Part of a small language model's weights: 2 heads of 64, 9042 steps.
Each number is 200 + 20 x the weight over its row's rms, rounded and kept within 0 to 999. Layers, rows and columns count from 0. The size before them is the row's rms in percent of the matrix's.

# layer 4 MLP down, 160x448, rms 0.0622, rows 0-28, columns 224-335
097,231,191,184,219,220,168,184,218,192,203,167,212,225,137,208,209,162,233,197,208,217,217,236,204,207,193,144,198,231,231,184,172,174,205,178,180,217,217,209,222,162,233,190,207,227,186,191,233,187,192,211,189,216,207,172,194,197,191,254,229,200,191,203,210,229,180,223,204,198,194,223,174,205,209,199,204,186,243,203,217,216,212,197,201,223,184,212,197,175,219,241,203,203,208,207,195,206,208,196,228,187,200,201,193,211,227,175,238,198,204,201,190
101,196,192,212,212,181,201,207,176,216,195,198,241,187,213,182,210,211,189,186,163,192,176,197,182,179,190,209,229,195,193,211,188,191,184,236,242,207,184,241,196,220,195,205,218,221,210,199,225,218,192,214,191,214,190,189,193,245,223,208,184,250,198,151,172,179,218,210,210,213,198,211,175,184,220,161,190,203,200,191,155,209,229,207,147,198,203,249,207,202,175,223,181,199,199,171,194,181,199,197,224,186,217,190,193,203,205,212,187,185,220,186,212
094,207,209,208,183,203,194,181,216,179,245,174,204,167,216,201,198,196,202,199,188,149,219,246,195,222,204,169,166,241,217,198,217,226,208,207,188,177,225,205,204,183,200,207,189,176,210,222,223,195,194,188,196,196,203,203,196,190,177,185,191,230,199,185,247,168,189,220,153,182,192,217,202,168,220,178,231,162,191,193,158,207,184,151,227,195,191,206,178,197,210,208,220,169,222,173,223,209,228,223,194,234,208,176,267,219,181,190,178,192,238,182,220
092,224,191,218,233,182,202,187,193,217,160,211,196,217,152,199,202,200,210,219,195,204,205,182,196,193,197,198,209,211,184,180,203,255,210,207,165,215,175,204,230,211,184,187,187,190,191,228,181,227,215,223,197,218,217,178,244,197,206,167,157,184,191,220,219,202,217,176,225,222,189,224,219,223,205,186,197,219,203,228,208,213,187,161,169,210,165,192,208,188,214,208,192,214,236,206,213,200,181,190,201,188,184,204,177,208,172,174,216,186,206,187,176
104,162,172,175,210,212,218,202,173,231,223,188,189,203,193,218,189,188,167,201,205,228,186,186,234,207,201,231,187,170,232,212,224,145,173,204,190,175,244,192,172,172,205,205,220,216,212,159,209,198,219,186,178,196,205,209,174,199,224,230,207,182,208,186,171,162,169,194,181,252,209,205,201,196,181,154,211,173,187,190,197,190,182,213,230,199,188,212,191,205,186,232,216,195,199,194,176,183,210,214,190,210,209,191,194,206,191,213,228,177,185,218,186
105,228,200,183,172,168,189,198,173,206,210,167,235,221,194,201,225,212,221,184,198,189,204,211,180,199,181,188,185,188,207,237,177,203,190,218,210,208,168,202,213,187,218,173,221,199,211,206,207,206,167,226,182,226,203,179,204,220,163,191,219,212,211,200,212,194,200,177,199,216,223,224,178,233,218,224,221,196,213,170,169,221,216,164,171,195,219,236,218,204,201,190,184,209,202,189,229,193,197,183,236,206,257,189,220,220,216,215,222,206,210,194,187
110,185,200,198,217,179,172,235,200,226,214,186,161,220,180,192,209,205,192,222,179,219,206,198,173,185,182,149,167,204,217,213,228,232,178,205,203,214,202,156,181,173,202,223,181,184,199,194,160,224,204,214,202,217,191,223,232,151,195,193,187,192,194,177,176,225,159,207,207,171,212,224,181,185,187,177,193,250,187,229,231,187,169,182,201,230,203,210,163,201,193,187,191,210,201,225,213,203,196,173,167,196,202,214,194,170,195,221,211,188,194,173,176
102,198,207,197,220,204,221,209,208,199,183,194,201,192,228,229,216,200,183,211,189,178,193,156,192,184,177,215,185,183,182,221,168,221,151,195,230,206,196,216,206,246,156,197,194,205,214,217,229,211,185,204,204,201,207,178,204,214,209,178,207,184,199,203,193,212,217,194,208,218,208,230,228,225,182,197,202,232,216,190,196,191,181,204,161,177,195,188,188,216,217,192,232,208,184,204,156,192,202,229,204,194,185,220,183,180,195,158,159,157,226,188,208
100,210,174,218,226,193,209,193,150,229,257,202,204,159,184,225,244,165,212,201,188,199,188,190,184,192,186,170,209,195,170,208,176,213,172,202,201,213,199,193,206,197,223,180,206,229,200,166,201,202,200,195,203,209,223,205,200,196,207,236,193,193,200,188,206,207,181,196,216,217,208,177,182,225,175,238,211,221,190,189,205,203,206,195,188,170,204,208,229,192,206,180,181,189,201,224,196,226,204,185,226,191,199,207,184,172,204,187,176,219,183,187,187
113,193,184,204,194,201,235,183,211,178,206,197,214,207,184,203,190,185,180,208,207,227,181,183,236,207,188,249,206,228,187,203,163,183,206,177,216,163,194,181,210,227,217,206,206,205,208,228,205,212,214,192,194,176,187,205,180,195,194,205,183,200,200,205,223,167,206,215,174,199,204,173,201,178,174,185,178,188,204,203,219,189,201,198,217,185,204,181,177,151,189,191,234,187,222,177,218,187,234,216,186,200,178,178,199,179,220,223,203,208,185,205,209
095,226,199,216,221,218,195,223,180,204,228,209,198,216,196,189,211,187,179,202,159,178,201,207,185,192,178,203,225,202,203,140,222,200,198,231,178,220,139,182,237,191,144,231,154,172,235,201,173,218,208,189,214,216,179,198,256,184,209,183,206,178,196,197,216,154,222,201,172,150,190,221,154,227,174,207,194,207,245,216,207,204,190,192,186,248,215,188,213,224,190,201,198,186,225,220,180,194,196,199,194,177,216,177,199,186,177,183,215,217,220,220,221
098,185,209,203,199,200,211,206,201,156,181,238,174,221,243,213,196,207,213,201,189,173,205,190,215,193,204,164,223,190,157,194,223,189,189,212,192,193,196,185,178,205,184,199,217,185,173,159,203,185,193,198,207,193,226,205,193,207,199,213,225,196,200,181,174,188,183,183,179,222,211,217,179,233,184,228,193,215,202,181,220,206,229,206,197,191,181,191,161,177,216,230,172,165,245,232,224,208,192,207,209,192,208,191,198,199,191,179,203,199,166,200,187
089,203,176,197,172,209,205,149,212,208,221,244,200,243,211,205,179,212,164,176,188,204,212,211,204,198,208,220,212,193,195,207,166,205,175,212,205,198,172,219,193,216,220,202,202,200,177,207,172,164,186,141,201,177,208,220,168,200,204,194,182,204,231,204,209,172,209,180,174,181,213,217,198,201,197,195,188,218,203,176,210,209,198,193,175,164,208,181,192,218,190,234,176,192,220,195,222,206,174,170,207,195,201,206,209,180,178,218,223,188,194,208,230
109,224,179,202,166,206,180,206,206,234,176,189,185,191,179,212,224,204,200,160,223,197,188,233,187,209,207,179,215,189,190,224,186,207,206,210,180,215,229,210,219,158,189,182,224,220,222,184,234,197,225,202,179,225,196,189,195,208,166,210,216,223,173,222,228,239,172,179,212,188,231,189,227,220,194,220,213,187,180,203,164,211,194,172,178,215,209,198,228,211,204,184,198,176,176,208,193,175,195,154,237,194,234,172,192,219,203,204,164,206,204,195,174
092,181,193,210,172,196,191,234,206,225,157,210,191,174,168,167,187,220,245,184,269,181,192,214,144,201,201,166,201,211,211,218,214,193,169,233,189,189,166,203,185,170,188,196,180,209,210,220,193,213,201,188,196,199,196,214,192,172,194,194,252,213,224,196,188,231,197,179,255,180,191,243,220,204,209,182,199,180,182,205,236,213,195,207,238,182,221,198,247,227,197,168,184,204,199,236,192,165,197,180,194,210,184,168,219,255,221,186,182,198,169,198,178
093,200,176,211,193,190,213,212,201,183,217,212,162,190,206,184,209,186,191,168,213,200,232,190,240,240,236,230,213,185,224,221,219,208,205,181,204,176,247,213,215,165,214,204,214,200,193,192,202,233,183,203,183,183,215,189,202,207,190,211,230,181,214,193,211,232,206,172,201,177,203,165,229,212,203,223,202,229,175,189,193,182,206,205,200,207,183,217,200,194,216,179,191,198,237,182,165,210,215,224,168,206,176,202,197,235,199,227,156,204,229,207,197
100,189,166,198,198,182,200,183,204,249,204,189,189,180,204,192,171,209,211,198,176,193,188,214,205,221,193,201,159,227,214,216,202,208,171,188,178,190,246,172,181,193,158,216,183,215,197,172,184,210,210,220,184,239,176,185,174,175,230,221,269,177,200,208,185,206,200,196,210,201,218,144,248,233,183,218,242,227,251,179,182,193,221,181,209,196,217,193,196,167,202,216,196,201,226,178,214,197,226,226,216,205,222,220,230,173,177,236,249,179,222,222,212
099,202,207,185,172,197,203,168,172,159,208,211,200,208,150,219,239,206,191,223,185,212,192,201,208,199,207,225,199,209,214,230,173,204,210,212,157,212,177,190,173,209,209,194,196,201,219,222,215,208,206,183,209,194,210,196,210,182,192,201,221,178,191,234,236,204,183,197,193,190,201,200,191,229,190,151,181,176,189,195,190,209,200,222,212,210,197,186,187,211,186,194,194,192,153,187,193,183,181,196,180,223,201,186,201,198,241,214,151,209,208,192,223
097,206,249,178,190,181,223,192,224,170,167,219,219,185,216,184,207,195,176,175,163,218,221,201,222,223,184,199,211,214,193,226,209,222,197,174,195,209,241,230,218,218,182,198,223,198,192,212,211,222,194,189,210,190,192,199,197,208,193,211,158,219,200,190,207,178,210,201,170,194,206,220,203,205,182,183,200,170,169,179,250,215,188,186,183,198,154,178,208,184,227,211,215,183,173,169,217,205,208,193,194,194,201,223,164,205,171,209,185,196,193,186,187
095,208,149,180,196,221,235,222,185,180,210,228,194,186,184,213,177,169,195,229,188,178,186,208,212,177,198,172,190,197,217,202,185,219,164,154,187,191,196,173,219,206,210,221,154,215,175,175,193,216,194,175,233,191,202,220,173,255,184,194,136,241,180,217,184,166,196,217,219,149,171,206,212,178,190,160,196,220,207,200,214,174,190,218,181,182,199,176,208,202,224,189,188,193,219,185,212,180,235,224,190,198,180,208,188,206,215,220,212,212,199,249,191
096,241,174,168,194,190,196,165,204,180,174,170,186,200,191,201,182,192,208,182,218,178,194,220,200,215,203,181,189,151,214,196,178,171,172,248,216,199,176,210,224,177,243,215,203,226,215,206,193,219,189,212,212,218,179,167,218,249,195,209,202,217,206,195,196,214,184,219,192,206,211,232,209,186,212,185,201,214,173,181,176,194,183,208,212,197,222,209,200,211,198,170,211,217,209,228,180,180,211,214,199,206,217,171,192,227,208,219,217,200,230,189,181
102,182,159,209,207,210,203,189,233,175,185,224,183,209,204,209,205,188,195,179,210,206,175,200,173,195,204,230,217,168,204,215,177,223,234,183,200,220,197,204,222,220,237,221,189,199,198,199,203,225,187,201,167,179,195,208,192,178,176,183,218,200,207,194,166,208,184,181,172,243,205,156,214,179,184,217,203,221,188,206,213,225,216,194,196,188,197,183,202,179,222,238,210,242,204,215,183,171,171,180,231,185,230,213,211,223,205,216,220,192,175,218,211
096,206,193,182,207,212,187,195,181,206,214,148,199,211,189,188,203,225,247,197,195,203,186,198,202,195,185,157,174,225,182,223,201,186,221,206,195,195,173,195,182,162,176,180,196,186,203,201,219,190,198,152,217,241,216,183,219,187,194,210,210,181,189,215,194,215,169,206,181,222,196,229,229,224,211,230,195,193,190,186,189,189,186,195,183,212,239,238,201,203,160,210,181,173,212,179,203,241,188,166,197,176,217,193,179,177,187,204,254,213,168,209,235
103,231,238,195,214,195,208,201,169,190,230,218,195,188,199,227,217,194,201,186,230,205,240,229,228,173,237,209,194,171,206,229,233,177,236,232,197,217,153,204,188,189,230,187,165,223,215,224,189,170,207,249,193,209,223,223,167,188,210,190,194,228,182,221,179,207,188,243,231,205,203,193,225,178,185,186,198,225,196,241,208,154,181,226,191,204,222,209,187,216,189,207,247,203,224,224,181,196,170,204,199,199,165,219,186,221,239,186,230,206,207,208,176
102,192,230,250,173,210,177,202,194,228,184,227,177,249,254,161,170,220,186,213,196,215,209,168,205,177,183,233,183,173,204,209,242,217,195,189,190,219,172,217,193,202,180,197,163,203,204,197,174,177,202,192,201,181,205,174,185,198,213,206,194,218,195,177,220,183,218,203,191,201,194,182,182,202,216,201,193,239,192,216,189,235,230,205,206,208,174,202,174,168,198,202,214,194,213,199,213,196,200,194,166,193,169,200,174,190,191,206,221,199,170,208,233
093,188,200,197,185,182,203,213,188,217,228,220,195,192,188,230,207,166,203,213,220,219,170,201,211,192,208,198,220,147,214,217,171,201,193,221,212,190,201,192,191,196,194,208,186,167,176,201,169,186,200,225,208,179,221,242,174,215,203,201,160,201,146,227,216,200,193,188,209,216,177,197,220,214,217,171,205,183,213,174,184,182,188,190,214,191,187,225,179,176,237,195,235,207,202,250,190,234,209,182,190,193,211,162,221,209,221,189,208,248,206,208,201
113,199,234,223,188,197,195,206,154,211,194,194,206,185,172,189,226,182,201,199,212,190,218,192,221,200,205,191,162,209,192,176,183,163,186,171,200,194,207,214,204,207,196,179,196,195,208,177,222,179,227,211,227,184,139,211,175,200,258,206,203,191,174,194,184,192,201,187,203,218,141,184,208,232,211,188,178,186,189,198,194,200,179,179,210,220,188,191,162,212,218,174,184,203,198,188,220,191,154,209,161,206,228,216,230,204,157,202,179,212,221,224,228
091,200,206,192,170,221,212,197,183,208,217,221,186,223,241,214,202,203,196,209,176,141,205,183,194,220,171,198,228,176,203,164,142,214,148,192,192,196,166,189,194,166,237,199,221,187,195,180,223,166,162,171,219,207,183,195,168,178,239,215,238,202,217,205,179,214,206,226,182,168,193,233,198,181,196,169,178,195,221,202,187,217,178,195,213,182,188,213,186,166,217,202,230,212,200,196,187,176,196,195,206,170,210,201,236,194,210,186,202,196,164,217,176
097,223,178,188,219,192,215,208,215,208,219,183,210,212,197,209,216,247,212,224,206,214,202,208,205,229,177,226,210,238,217,202,222,176,200,186,209,193,174,188,218,203,212,171,212,167,193,220,200,199,186,238,192,209,198,211,215,187,196,189,168,184,204,201,197,185,227,168,204,189,211,205,198,180,179,189,226,203,173,170,194,204,192,249,207,207,174,203,187,237,200,192,177,204,205,218,244,184,159,204,205,210,177,186,226,182,188,210,191,163,199,216,201